Weights of a small GPT-style language model, trained from scratch on English Wikipedia: width 384, MLP 1536 quick GELU.
Each number is 128 + 24 x the weight over its row's rms, rounded and kept within 0 to 255. Layers, rows and columns count from 0. Numbers have three digits each. The size before them is the row's rms in percent of the matrix's.

# k: layer 9 attention key, 192x384, rms 0.046, rows 127-162, columns 64-127
# v: layer 9 attention value, 192x384, rms 0.0551, rows 64-127, columns 64-127
# o: layer 9 attention output (transposed), 192x384, rms 0.0569, rows 64-127, columns 64-127
# q: layer 9 attention query, 192x384, rms 0.0468, rows 128-163, columns 64-127
k127 105:155100174132119085177158097110129122165129122100130142121160172106092142168105124123120117117137086085152169167191160157143152169095137135130121129178136146136143110127124102105119127153146148
v64 086:150117106136103150154059131117164121118140123169090155119162095134177135129130136147131152132164106133080091137127143128125171180105097129130083111167128177099105115158141150128174126138098128
o64 089:147139108121130104149122111100151144140159163110125147118142116120135157115152104135125102150130142149208107135147109109111154094110111131142177153176143111115116124085118099129152152093141147
v65 081:108095146142126105121122148135164137193096141121155124133151125097110181103144100152141153108106153140113158130148139140127104147122102144127142120127120132136102121106155117120147137130152107
o65 076:133146123118151111152127148166096143108132116133124087110098144106110180124165108116105126105127096140136076123128083090120117099135148171162123142117152183111156129141109149154045137099140162
v66 093:117120144134161145106105133128134138106137108159109115106100126169155119124135104115123111112150132137144137143143125077143095115095091140121126117109106133141101153098112151136146129143100132
o66 093:097124182122170126143133115144137108129137095135136177109134139172153127100143174175177120144171107154148134105136135131132129136111128103100096121106121159159124166112111107111141176106156089
v67 093:137156163124100133148143167081157144150103121115110150153162134135135073115160129121129132115112126141131119131104151087057063118112155130183107103088161109156149154187167121104103125164100175
o67 099:152111119109143128154185114144144182130128117074122096143156115130124102109157182185126099132115077087114104088108156127100137153145124116125149080111106130095173095135141136125131166124195120
v68 089:131138131129104175157140118144153136134154128148151125132112112125106129134099123166128099129123124182115125102104152093124139118067144147217103079162118121141142135145127105127158160155141150
o68 091:135134172145116174160117084116148117094119119092119103130087137134124112150125134134104144153121114106153135111130095134110137140103094134136164130153114142129097101130123108149115162148125089
v69 092:132156122135145111118107139094153169130162136088163148107124131129136105107107115094080124144154155121145098159117141129123154161121077146134103109131113148097116094190130107124106106100102111
o69 089:161091097113134103131163126098155154172106123105139126123117126109125111117134092125152101154112122123163066130112078139127135091117120148107125106111150152130153132109125153123113162121127116
v70 089:167089128144105140110059138148157130134141108148127122111102095132137132144107107150094134119151168092183097117169112097140157124135086138128136150143145143112114076138119183163154160144125122
o70 088:137120107111102143138121128101134124168120134132141102144117123125139158103085151129126130115120133135153079140152070097139141125167120123099083133121077127161152113131106129134127142102137120
v71 089:126126092102135089112119124090114152109124151136145133119175095097115175117156108100176139137119145149183141171141116127142093115103165151137118093110158119106204150160111109142121110152109111
o71 086:085089115119153072160189099132140115146138113156174101097168147154081112131135111120125109139118101135110150137157148133116143116132145132097153133157118163106215119109144161079143140084139112
v72 092:152091102114159162142096127127157112133138143159109082139143145123138118124160144098118069140145123133113120159131131140105117098165100143126163105086101117158139122108146127084126111134074167
o72 089:135125151168140112143127101134136130106118121178106135085115118147146143134170135166095116156143104121138131123094140128149146121133130120106185142116139100136151113146111107128127102125153122
v73 088:146085141139163146121154143105081163118139134143087128106176147181119143083133117169091172110106122102131119122097149117144151102114164138108112138113128149117152128146121119090095127162103143
o73 085:140139091102129114118167139122141051116117108094097113098159154083117140146153160131102107083153163125059125099115131106118137075089119136078094103146150148126089124105132139132154156120134117
v74 088:132133123137166139118131136116097137139136153090175129127164164189120139127117137118122116170129143159100133122097083119173175109140138160137147119123102135117079114086110128130132120172132113
o74 087:165148172136127116145106092167152117101084142142082125139161113110161177104117159136158138175119167109142152204112148148106098188096096157115154108168116152117136109159144102123120123123108076
v75 095:148133147127157124083136136153192143125136158117138101084127092134068143128137126097103065120123132123177129114123092149123174154124151138104097114111115157116145133140164145107114089145111166
o75 098:090148094109146130132084156115095135096131062148108097087135122123132129147157113107101094123115146149133152126166134143133096161104150118150114124157132136119168079169092101112106131100113159
v76 088:138086110117140122154121139144129141172122172117136114126143143168120121113170129108127104109122147133127160145124159077134150148114064143135085130115121083156139079141070105144124125170146103
o76 088:133135124142115133126108152128152153169116120156117123071153088185097191105150116107086145124131145104138107154118123097109147133118129168148111127140114115139127120150127143129128134085146138
v77 091:111135123103128137151122125112127130117169129144102141096139123061117135136141160095132119123114122147152093148119177145103091113128092123187100116140143105084109141108133131136131127090159130
o77 091:149105151162142141128147085084146149170139138097138126130101127170117157165113115169120127129093096118207180103150105166106141136148139099123108137120114140130123090096134150136133092147173144
v78 092:174122106133068143115153126117125132094137138106123134156160127114088154157156167154109164154163118113094146139147107090143117158138121153120136126154145109136164141083108172130121115167150129
o78 093:121142149168120097131130161140155097119138186154128144120139085115107113129104150114076122110102099141115164103113144098120135149113125150121151117079115106141162073081142161129139119119131168
v79 092:072097081098151097091099104134159167120120114168132079098092117135146137097093144141093162165125176116101152147135128142124111152135140119117138100085179135178148118162111137125132142144107155
o79 092:127127117133162098120082120115108097123127101120146137123097192154124081143139091136094131112138137110150122100122112091116175143102169092119139093090179140162135112127120162108139134126110130
v80 093:135162128137150144135124156102141131108127188123112150088154141170125166163121131108114098111120130128114074129081120141149139109098101164068088120137126163101126141140156132165130085157176175
o80 095:127114110151156114157120094118110106139114128185151135129135103139140175183139126130127097120119131138143139146169124157116102159134173194113097113145129114170125123161138121114080092144133158
v81 092:154117158134167100138109148122076079120091113161117138121086140143127125113136130160120126085122073121109155133135114145126092113126160104133128132118132157105111166163172139109122115125133136
o81 089:136136123152133107124166098112123121146107086118128158146108148173136145166110123135110118120158167081151096111145181140123161144112115108132085131142157090149140149111101118113151131120105149
v82 088:100085138090107151087124150104113109127112109101137126124142129106154130121113157129111117186149179109131117121133114112161113151130142140123095140147143138122053140073134125145115161151160081
o82 088:110083143109155135110091130152133169137052145112144106170128107133110142148138116140103102156092131132169114138084132127086137137115112095115154086140113098160137102129120138145145152127123095
v83 078:112136105144159129135157141102136120121151150146133107116176166111108139107113120151118101168101130127107136123143126141138148111138117123124163162146113167096096124125091115128140194132158144
o83 069:168113152102127116137129134127129108099136134137137138124143136141147141124132163087110137158143127143123123162120145135140143092144139112165108126140145181154122152145155130113150147142143092
v84 090:146128105113164151100126085158124139158100143160116167106134132191145075127094113120123090082118111142149130125146125088120189158129129121158133142118154163137121119130122055146126160095124148
o84 091:132152161126135166115137143099122117106151096136141115122110151155129083128136131137135158117076171133141072116153112128159153129154148115133073122122107161109094157168109116104184153068120109
v85 091:107139134193110101153134133145112075130114118161138060146116127084129103130121115097176111118132105168130169150147149104080140131117153112117162122140117144142151129147135148117171140095147143
o85 092:121129139132085126141157140120098123112163145078130117125149105164175134113106145087128115145172129172141151119134168121115117148156147090131149132135098121103140130126131155081117123143142109
v86 093:112128147115155138125118124121139105118114138126113130123106188147153089120096124122133089093131099113113172145142174109114080156133089132104123137133119158104115107119158145125115124139156149
o86 090:109117123129106129128162140054102145112129146089087077071121140164154169102117139095157134129162110124166118115132137135138132130127153140084118112117150129151133136124125087126146107124114139
v87 098:097106171080087127123126120162168100154202146101125101116128135122142156136204104104171139156141118112141095118171152124154142080169095100118127145109084145114121135123109108149151137079099147
o87 098:147132141157130120132091115081154109105109092115107132134137142119162135093165079165178134176115078110161128147156090119142091137116101146130086162106155130141135184139134084092147184114155126
v88 088:119115121160148132104122118110116132114097146089136112111082104116149101132128130156114124111148108158152142156116104111119133096105084130069143121121079144096087117127084133160129184130129089
o88 088:144139153094134128092099141160115102125139153088152163133127096091151094120111124178141090115156156163158141139165108128121140115127094133116116090111098172127135140135124144109110163145108146
v89 093:132126100161145145090149146155137087131094098159117132132113113098121109172100113100195035141144122169086125110117127113118169115139120140138163099144125165187114159083132117126098165114102161
o89 096:084171107131132186127076131198107147105141112079110176150137128070111144149117163106153113142123148131134164107117110129099129122188110108158180139122102128104093109145102120145136121152157160
v90 091:100126098106173124158088104132104114126071102111131174154129141113172139089119167139168206119119130168089127186137136089112092155148158109122109158144134140131078186123120083151118142155124156
o90 089:120098125106145110102105122107137148155119141123130124134144129121102102139142137194168123120125171125139100101128147156135173110110149123120119129153144125137120180139121125139177126149115090
v91 097:155135149105087105122149123147182151133123113136144179118131147102079079139125133115110094117132121112108120142141131127089136138105139123123108148113113141167139123147112124153133089149134157
o91 100:125189168095113150143147089124120098118122155111129083142112106088131112135101163149147138150088128128140103158134120153110119147152115125157146152070136126102089124145102130101122134160103102
v92 089:119115093079115067122137100127113131111133145125123120122098082105105104100077118096145117120145121127078151138123127094121079144087127122147112128143145138134151132131102133185109089126144135
o92 088:096079192098173132109155125105126142125129110123121126127070153128088087149111113147122145114116101126129112120154123128158157124115141107092131127119132106154129158120169129137103109120149061
v93 090:125165086141149134167144123112162114113127156117144151152128140156089098169126124181106131167129151114087104099120133104178154139117150116144148150141104158133097149097091136131111109146135196
o93 084:131137156097136129133113114106103083141130138125138165131123121142115108124139176124120123141117136158099084131097182112145168120119117115153148122132165124132087132112115119104138108157146118
v94 087:122118113158128131149122121140061110164138101087157087162139116164097112141144152111114184103101127107135116143147128107173114158152138111142181076130126117136133089104105078149130105129118106
o94 087:158150141139118126145100109127138121122153115131143107156133130123102122098122112114137135083132156105087093148104143094104112147101113131139128088121136160101148113107119125141148105113125093
v95 096:140118144136089126124115136169149144131142170157132115136108108139171110178133104131152072148154172116158058128104151103103153133101125104137133117106105123144133113123055105150154146080150137
o95 091:135201129094153149131096092115106090132115112074153133156126099145099142143146083151129111120129155129118113112142101109095143155139110148139118106124107120130106176145069148087126094129150137
v96 096:090176067094127175122159122124137143160175104149116150160139159150042124112140143156107174101106134129124159145115116107157118112132092091108131143130142113107134104138125121134107112132110134
o96 098:152124135159117139123113133109111140096129117129099095137133139100125140149114125136128158103083110094115090107083121119146117091101153114110113110095108129108099094119178132124126141164131118
v97 081:101156144110131131132136125104114088097109131153123107117110168146134129118088155137083120133179139155112150118114127157177151145104122188101129102142110136086109125120161174127131129140130115
o97 075:120132122175101146123133132110148155126113141113103142137135121155136154142121140094146134130114150148184147101123152146126115152080104155101117109142120094100128114155126135141109131186136147
v98 088:103134101104165125136133096150120130107121153120127117130143141137179148122117163155137177160119135129139111160156122106128131093139117158141084127122143103137114118113113179158119138145135112
o98 092:143095125140123111129115131139146078140155139146136152054149171109101124077108109113136153138153128114138174194160109142130100130120130151138120117115119118142141148134106107119145148121100116
v99 088:084125083164154087135133144077129107093122158140167066144110126156112139145148148120094100127130100122103118129138098147131099101110121136129118130152157153112097117135128103110114123146154107
o99 086:143123139144136118136095140128148088139135128130136127136068122154149104135148151126106123150109125122174146149162103149126163097105124148144113130121077145120109148151159105133108140168100144
v100 093:107116135138137122154124131102136097089132093103101142119153089156136114126202142136111151151123120071160097075134156138147131156156124103083069145168151168135094118088102122147135145138126115
o100 094:115145083135143158073109128110127105112132166167178126158136077124161121103173143123120121118141139171103093125122157115139106160146140103131127060116145103167137117119130123157172175117115144
v101 090:184127144127118111116141142119130123112138091121144086136169068141125142147070117125127104131116105139105132114126102124126164126109149151184142122159138143112123116115143085139114138122154125
o101 091:118149136155099095114135146122127122103157129139123136117146110148106168132104120085139118119161152164112128139161131113125144151173131119148143135118117111172134095121132176132143112126139146
v102 085:150098146123138146135122093129140118175133136189065140117155150089130113134107126178128121136121143147131101119135118130120165124160120141147119134096107114089139129184137124115147094090094124
o102 084:125114183145107138151182122117151150154114112142134121113160128170102150110146076165112120137162138141163097158129133102126164115163091103158111176156144094088133092103148136106124153090135135
v103 087:142175135132149120080160173118157168147164142086119112139176155147141140152121126126159079145138154135122149123112149142140119057072112132147176081130109099120125109126113110135127141154141120
o103 081:159146123143112082138133094156104151103092143131108121172181108111068146083086141098170121157100075114107148094141138134132094139137121159093144139111130159149121145128129146105130131133156149
v104 098:145129122141123117091158109113086155151149122151133119112148144078132111127097112140133143157106094159124176135138158103109131152102119132116169113150139143176156131160136106126148136119122147
o104 090:116142168102083149114139151125103095113152137115112119137137160128133121135084153144119168132137125148111132151149122094135119135139125169123115132112104146109130121143132157099114137109145095
v105 089:115128103158141145157128126124146088109097056170087104151106084053148111140126104132109129130115116156121138132130115116068106092200132122143141122133164139133142142141134141098133110124097129
o105 080:106113150128148146112137098135109114149165135124159157153108117122142115146120132145150111109118077134156161090119131120141160130150137055137134152149117126096110110089153104110113134109121097
v106 090:130128119119181103108119105112148158125125098172109100115068162136117138122159115116088131127143136119090112113115113164169078145147118117122115127063095135174109145098127121138146124138096108
o106 088:148121140140172157116128111137138131124145100160100166119081185100096145132140139128112127088136129116113111100125133092133167137129132096158114095089146142144108151121133122170116148090122126
v107 088:102117068149177111095145068120077146136147127162143117135137105105105121176105124120079108151122128135146152123158097130114121125066079137181140107107153139142109128116110120130106118140115086
o107 083:108089129129107157148126161136130086150129135146103135148135135123085136100103034133121173098159153100142107097134125094134150074121105120128110108165075120120118125083121143155134136114097132
v108 087:150140141169159122151135136111099177120146116141130142126143147075136123141152133132110128098130133111158144174099165091076124130107107116083105113111130155106153146199126128134123160114107122
o108 086:120101087114112134107169143127141136125129172097120098103142098107153104138120113141092105139135151117114092098093121135120097121148120125131145076116097184113171113126149178122141149103123147
v109 086:150100139104099085149130122112128143168141142139160122127132123180141125112110156123159164126135098179109160150141127134139153132127146113154119100114168091116165130110099147141137142083135143
o109 080:128157172104091076154099134122116128141135102073131145135139133130099138118142121109099182149139102104154148108151178103095136120073107160113141146138168095094119113147129168105112090129165123
v110 087:123133119099157108109143134132171113128111152138117090128149164095145143110115119158123072150133128118107131108083164141133157115151113128154157107071105134127178140142131127146148142169153121
o110 087:158141150150135117077152152128134096104127168125076129094149131137071139116063096093083119135127159122090158133129125146132151118161085140141181128100161131107165164124102128120111145143132179
v111 090:092116128147099139155106130122100146129125183140131110116167112187142148111133079125116122136113150107109108138072123103131114112111130149102090110138099147102161102128109115126142138179152131
o111 083:127100159163172111144135099142147120126154127153096080110163110118126133143139127150135095108134161137118156127159089147103137140119121148122123075126139141128124131117133134124130139088112132
v112 088:144130086097090142111138109171148137121135162089122158082157134097080126142172115160111156161122136100134153154142124115132076122105114093113110152116098117142142152081122119143116121151093104
o112 088:093139165140138125140133103131132111138122129149150095091161136085132090103092087148136169138096118096114143133131161150117112153131130126143126133114164160136180086090116096106152162126067120
v113 094:168093117103168106174109100141098118105105156113128106087123155084136145085125136145109158149098122142171139127130149094082123118112171131142120117109170148092103168159100125133130147107153107
o113 095:107120163123112107123154128114146107125119129124108088167163126126153137102133097152098151103192149119152112145114151101138121122122125121125115103164109112137129158160158102092153185088126128
v114 093:155116141171109093150118149110127103097146152165134129127111103155118153163165117129148110167120087138110097105124166146112132146150115141116114114146110114107112131131112129109125082138132131
o114 096:178156131152093159070127102121140128117147144111118142134116114095129166169181111101121108131107179138151099084145123105150117138105098127127162110163128119154106150070106140144133128082148189
v115 093:081130150150119147130112136146122135132148124078119152117132112161131126160151135109067121148124142145115100139131134160154140125130104142157146135145092141193068098123140087147128119120089142
o115 091:145130110139154171137145130139160133118214150159103153110128140124174190132149119179133117117154132142117123170136112117129114172125124089129110117119106146104127108113128089184122101139142123
v116 086:128153149147110146118137123125117121131131143114115116126149074156167128134119115168100123140135148101077112151133137089136126185096124101125101129178116139183115148183113126129148134100185170
o116 087:112146162109135125114098136145096153099166138178161172133119159126127126173106107146112086107160145134084107134141129124121136139137141140158128082073147072159144123105121134129122100157137119
v117 088:096151146162132107117136134110153145106143158139140106127112128162116180102125159175217130110134112116120090136145128163149131130106105143123115124135097138113111110122087126108132180151130163
o117 087:152113076122138095133082143129134125145118111112077133093131153130122171116159151099133101139165184108086146148147130151129154102092089126117113125145120108161170143114104142141149142146113116
v118 090:110068129135123167155134116122120133159142176190111158101160157129116094110170060106109071115150139150139124125133152125130150155108098135127144142157074168169115149142112146104135169135089152
o118 090:078159136132157137158150124137139113119168101148098136072152102071150153116145168138121117118175127132153115090126130145098127161108104138130106123089154144112138104125090115108121161150139090
v119 091:121098142128151152116125156119137107118150189133135145102136110146104135130187091088116097130097095113132114129148126137127156150150127117144096154123154135145138116142167165138137149101113176
o119 088:126123114096131142162128112135133114136171078154147142094156136097133131143148130183112169158117117101150171106176109136135126139135116142123119144115180140125169095085128089134135138126136175
v120 085:141081129078130118107141114134125127154113135143099171130122154168101125103134113130116139109123129120164086146155086145142093128124186128131139143098108136195123145058152161101105126141118091
o120 085:127133125122110136172160088153131113144129119140145148145117135100131114114132154140169170120106141075123120102133122127139097120109117159104146162097106096131118125114138118136150145147124124
v121 095:107144160127133122138129126134172168136104098103141111127133111161154094105094115119185082125114131161133130121121096106152126153063152132138146115122124120135127135116081161149134143163145122
o121 098:107137141100139114134080142159110179104100111082145111155123118145105160105088161167181123109091142142099149111145151148131162153162131125148119098111088130119144135149118143128139087168130126
v122 087:177180157057098142121168148137132131083106079093123127096117121146165169129128132123133129115136171127152119131083076143125197110116082137136155155143097134121116136087127121136101140106139135
o122 087:163177138180111172111099103149126163135138119142139128135150116131116118130106178122168158137100143148126123138122142178165078155183117121143094115120115114124145098139137121119183124097135143
v123 092:148123148132148151110094182135102135124124137131133156128144092145148142110135110136120117096141135121092085084110155101175129153110126173181132101156133148140153113147116103148145128155130146
o123 086:139138105140143132131130102118149094141093096137117157117095162156089168126114151106088090124126116066087130134109093131117137082120129171117122126106144130122139148110090108157108114134149126
v124 091:120146144110191119153136111117148102136115116100184160140088107144123141117119139156117169131126165121129123117113169129153121149170145125142120089085163089130154130093110135107122131111127116
o124 088:132165104134087139130161118097147089128112129132135169164099149151126064092134095095112147122153150151123113149100133148110131141093125157136140115115175082126140138114111132157134096174100098
v125 091:122096092128137134156114156094110116148106123114145129118109137141112133115166154098096149087111134134142103134129140160121129133160139101138132053115140141098125142123074127115093129121121130
o125 088:098144121149117106128116078160123098162158086107188139136101126142126116132134146128154125099182123136151160108118141147129156105115120109138162106127187122110134099106100102138131104161139148
v126 087:139137123141110123161139140139136090133088139149126138128129157119095137140133122145117110111090104080112141122122149088115123147161148170121127128111177123126130098131142105133125090179186110
o126 089:140131144112101155134119131108156137161133156153119092186142120132127160178143137110098138109098121115164102102112110119099157115147144098114139141132101095149103093093113163119093117141150155
v127 092:110149092155131098179140141143139136113168098138155147121145124120089138156139136107140133131119147118154142127121146091151142123130125085106108128132199149138130154101134143090124130147116153
o127 091:116134118130163139126115120128125137117156136101165166135119140072149122130123166165089127128118157153107098102134137118107127111133149112122148117085100132139113140135138175121141135132155182
q128 109:134174103157069116103132162126158121108108115117175058143154111104141135153120106080138117126168154163131123163164135154117120085108091159133110135110088112129139087137150140120179122109151129
k128 107:113165116128141124129141137106124152120106159142143126162143115123139153115139083138145147162105113156150167209114164096135077081133113144118090147118140139122152128143133123112103094180139155
q129 102:107105068105120117136173144154125111172177124113121134144132132093120148048103103122151169151124104111123159135113133137109112073167075113133112104117144149135174108154143113131101126099114166
k129 101:139116081149126143150191132108114157124165114146135118133135127134115099117121165140119142093149125097143099114148145094123108084120119142133113131132112128127129094137146172106078124100120118
q130 105:135114093119148163102133115192119080160098161150075109105143141161130142150112140146099136129168137196164139151130136137133147116147117135184180185086130111108181079161144139114119147114156140
k130 110:107091104092087162124118163144131107120147127144128159086081119106069147159095142136093165117187156138130072132127129118102108138134113122164129170113105079105141109153119151160130130137135145
q131 106:187147139140110133098105136149118146136092148147150123119108126098104113100133151126101121095127136146155125124146140115099132108142125155137153163163115097135148142091168094099140158102136141
k131 103:120118087140134118066114123114151135134106163155144158151104113092143115140128121164098153129129135140132089149127139111089119138144116140165120131157111111129104182153130151152142131103104168
q132 112:089154179148156145145079148105161142121143117147147145162092128102135122097109105211144169098143116105140105122104165108141135126186136085144117073186120115106131158176112112120136138109120133
k132 109:133130153180114130104111104127124110121165081112154080141100100128139143145132132141176149140071149158064122103139125135120144077145117085118097126115121110169115145181131119126112138165128108
q133 103:111127147161140109116154119093136126125092154085113150096129166144127137154165149151143138136160125119174123150118149149103125103123157120108115066182152156130090115119140172116105138139147138
k133 104:114106106105094102079111144136149115144146136122135132193132127104124111140134095131124117159083127124157131170125096152142138109096181053135111126130151119123054145146137072113125113128124099
q134 111:084131097086143196104146178090127132135112132117161122123111130137129062108129140129101142133132108145128107125142108120120150101126159101157161152104133168159099169150125142168130115150131091
k134 114:132166144071163155096120115096111128101133101113164147120148125137130121117152148133138139137158132114116112094143123101138137067136122132146105153171144158152076189155124124089122106140171109
q135 097:122116141115144135083161157122088078128110134109131120128116158121189144111127169096115113136133126138081105091108088122160114139152128155164143131124145141113103152133138124114135098187103131
k135 097:140173144132161154153173109144094109113113142116153176084103128170120130065137139156158130154134124173118147107126124116143127100102107124125137089119147189122095119095126125107115144150172136
q136 105:126103155117153137102137154101149086111148110150134111093101112152120130149115138150113150118095135119123168144169100126122186149118145116163109110098165122143164069143094129163116103147124120
k136 107:104141168104112114137119156144153084175143058137118119152185153106126068133146186123126133101119133116127163161191098133124140139092131127128114134111140123141123102109149116144097152136131143
q137 108:146103156103105097145127157122129158107138120113157125120124115152095110136135112096095096125130153167127132145179138107130109095151126130123159128166125087141113126129128115134137124097145145
k137 108:106134115124139114146123142128145109109105126094117104144128145124125105142136103125116149143112135156116167148161109159158124106167121158154201169172129097121135137129133137119148145095106192
q138 105:087129121132126140072139138089128119093123146126109121101166140108136151142139133114098167154145103153154081127111096171113112117164107115123095119132170117137089154166112115124124113138130162
k138 107:097112091100130168102109136117161139152133138112176066135117087068124135138153132161151132125062130157159149094152092110116104132126158099108111107107095126148146158140141128158115120129144121
q139 102:161089150090170093096136093127102147159111131112109137155107115103134158109131122138146133125105105119139122087135128126135087137152136183108131117118083154144086154165102143135096099128128168
k139 103:156159117148189090157109113165114109133071127103129088138127133128194139119137142103141147123115094096140154110159109142125147127109105127138121127141130144118142123082145162144082114138130130
q140 099:116120138119116114148097145107155170141114133120112136129096119138142061116154091112149119118138126106180117116160116096142147137160115086141148149114159114142098122102105104153132125162144102
k140 102:086139122124165147112129087103128122124130145110141137097169135123163107129113129135136113134144141105131130137106139145150111182138112121098089152157152075121097126116102102092166117147129122
q141 102:105098133132191142141121125105118133132142116104074089143191153146180158138138156144112113124113110131107141117098161119151148169077168122151111139152145118127161126137072162152110160145133113
k141 100:107158109114087139134149163147137121134134149066074110096104128140159150116145137106089138116146146118158077140095105142121123161086125121119128116133098179166089138145171118152151126090136149
q142 109:150101107135075072137113073134098128153108138121097151132122116132106115145135108097138118107139104099109143133165141109124065111147085150170141098136132101162146134112147111170125094088152091
k142 112:149076100141135147138147138129149057150136128114093132051146098142130146111143155110090127142174149086118158139110160150151111131106167150135101115107115142108100094111121130127107089133144081
q143 110:110118120116154153124124118139148123130093131163122104133112120110113132163123112122127135127095089129133140171141136106102085151132132170089118143137110088136112133124145106095145114145149148
k143 108:126119114149148185096123106147129160111157153129174087108130140117152131155133135122146139122090098149120129109162161125125109132118130154085080157151149100160099157128090114102093138117113134
q144 107:095127101164072124114112139113116166180094153148123122102132142193106128141145110128159125140137131150118102107114135122114159113149136151102140121167139128111140083159102115112140123154077117
k144 108:116156070175104144165152107152142180142082185134161134168142076136116111122134113136142143126126104136139124093101114116132113141148097126141142122115120119126126084127120152147136144128134125
q145 102:102141138129159146116134107149141077136127076152101133177131135112122149156158167109119171127090085138106166095138139118123121089112129139125137112141134144141106155071159100132136145130152098
k145 103:135102147134127128161107139140116106118158090087142152140111090119132174127110110082112149139125127109112117088134143136087139085102115153100090114193147133112088098118129126160117101140117141
q146 114:162134173141154098098111169116140171152151145121101144127074111121160155144073149061113152115167145104137147104147167171110146145125103189116138123136101119130123119168121156124109095136108160
k146 115:148118087153150138100069189130137205132195113098117166158164097157118112079156138124136130126169152107136111117126135154119092179126136164105126114108120105118151143113141105120113112166148139
q147 104:128136126133115164133127100122116117104149116141109138106134110116121124126089174105145150118111068087087144134125110136135178149138127105122078131137135129106184150091120130119100119106155127
k147 107:142115119100123150109173123136111124147159075111117121074147147127075067124120174148103138124121115112118120131140119091130156153154113105117111140150088147118185159122139151161117125130155105
q148 098:152137124112122160153113141183136123106133092139142123108106131158141130140139106171124090153169132159148127092146125111138101163148143122158081113088123113154143079125093132167165143143155137
k148 101:106135112136081157104155108141154098154092131130082129107124119144104115102139098147123124104158148131146183093156158111144068122185095152114148156157098118066183110127101152145097104100142141
q149 102:134145134160071119175114145144145097152100157140135093101123141112123148132107115119153107155145114153129133139136115117087099107108108168127139129131129149129098151155078133151136134144122081
k149 103:127118087120144111119083144131158152097145169131075106153096102161116124148130090164126117111074099117167176138135124124119131179065138069087148131139119110127115177134096137094142142152129111
q150 105:133175148139122136116120162119152110236094145167151140155106155165154123106130125155124112113147140157087104124104065159127128130143098137150158148179171135104165101129122095067107123126090119
k150 108:158076142143144113130185123097139132162134116097150127116062116130104138141140112150140139148119120151132151125101116128118116153120122106146151090107142172136110096147129158121100148155085171
q151 112:096129158123165137109157130117124123097177070144142159128127145121139144117167085096127169117115158130130132133142116106117142145119180097163175100121142162130128120108145159124135125104154126
k151 113:126144112102120127190110132145115115113151084172117122159158138123135132116156085103151141110167150152126122129136143116124097144141119134147148102174128132121108110137138134085133096086161105
q152 112:146112103140076152139082197096114141124127173146108115094138144124141139129163094129130144153171149130119149134113117111135124180122121158132150120120179145120135117140131081159116118173112112
k152 111:102096101129109144108135146126151140140129176145127161073155126124121143116116075148146115128168133142147181156098133129116121225128107150111141083092143166089132127153128101154128162130155142
q153 104:160163140137123127114094089131118167109098138122078160078119118153108124170074093166112134140129145150111128183125116138144094126117116132119106114117102153127115124139104137126158127108203112
k153 110:154127126079113105145107136137154095142142155099078095050151117140085161126123140127114134133108130140139133150108125148126112090157172168113149131113153165126160121150115115099134134132139111
q154 093:093154153120134128096113162209142134113152121122128124117111118173143190156097130148118135138145114113126083150122143152077098116131146152120110088160102134107096133122084108184091170109144134
k154 097:145136106132117128105134141154156130152152124115068134137091113128103117143109087126139105102113132129140122163147133117140129149126099115138159102142077111115105140141135163121125113063146189
q155 108:100158137170119136126123098152131111133129158126147157127103082129124159094068135148137130106132129094156069143154096155118186127190139087146088161139147123143053131081146134160122143122161136
k155 110:090184135133166140127148109139118112118153191085138111141099112100124133124099144160148154121128139112110095147106117128133129155149144141125099103106109085136053104150133150148156119092152145
q156 104:129147107125141144124128164145106126152165115152189122144114121172088125157109132141114095097132135104128125149116137148127144115119148157140057114101154150146180076142124162128113118151114135
k156 103:096158133150103152152145100167094168135129137162169151151090121120142122138149109109159142134091138144090106103109151141136112091077108141132084118105087130127129109121128111143113126102159086
q157 095:155169130149146144117121123107114141171146142144124125138123139114127144091133145145144112145112102121137149148193136126139167102136109120136116114140121160138103186103130123113118116134149129
k157 095:147140124112146100093092139095162138149117163151132146157122126115111110093137094149150127124169133118143135136126169133145125178154091145156125150122090154114088157173123109136131132109129098
q158 106:142129097112072129101140141098118170157141099149149118135121165113097051151173111133128126130113107115121120112128107111116130120095107147105103124143099170199110110125113158126129159104124129
k158 109:130110089088113106123153104143115164165122132128146101175135153109139090121150127116112076118142125114118101116142118145117137090107145128125161140131143159142140094097144140111125153125148089
q159 105:132125113134116113110115145078160133122159110125111078095154134078110140135189135145166178129144194113150086149139107122111174102159145159114101122148113129092118167145114109165108169111124137
k159 107:140157086122116120121146098163140156122150127137062108131136110126130147115137155132145114146118128127173087145145124113136146093145102147088140141117115108155161157141137105119144164076177161
q160 106:141127119111122107150112155122103157103077134093156153158117103116162147121114111119116168115088144113172120113123135123130139163115139141129134124145135070123129117096152119137121120141094142
k160 107:146101129142145080142093156119091173127121129077135148139175121120149169088145139109118138140087126124129105120134124134105136140124156149155121115175137096132111102181146115148140141150095158
q161 100:134112157103121111120123137173105143131121137086120112127130115112051154117120157146128109106095141146131122114127117120131135124130123123109148116135137121106134151125119117065136120155112147
k161 100:160052125132158097127133150132129144127108151148107125155096152107114095160136102107086094130098152183107133103093142124123154176127107113181095128169104144154101090143142130122120113146063134
q162 104:136169140133155111097101147114142117127138056168124098158114110122127157112118103144093105115168112160123117176124137149155121138139115116146102117149149150120115112173149124136157141110121131
k162 106:110115177100150142144167173112121117154115138129156123229136126165116177141147133139142099155142127110094131165114127130162108123130134148108131144115145154107169106167139137095109122144122145
q163 116:096120137145126096121136155090162111124165128167104156090124119089128127117117126150131129121101067100131117128129140124103125135138134092094151127152154090072085146142075120111141138096110089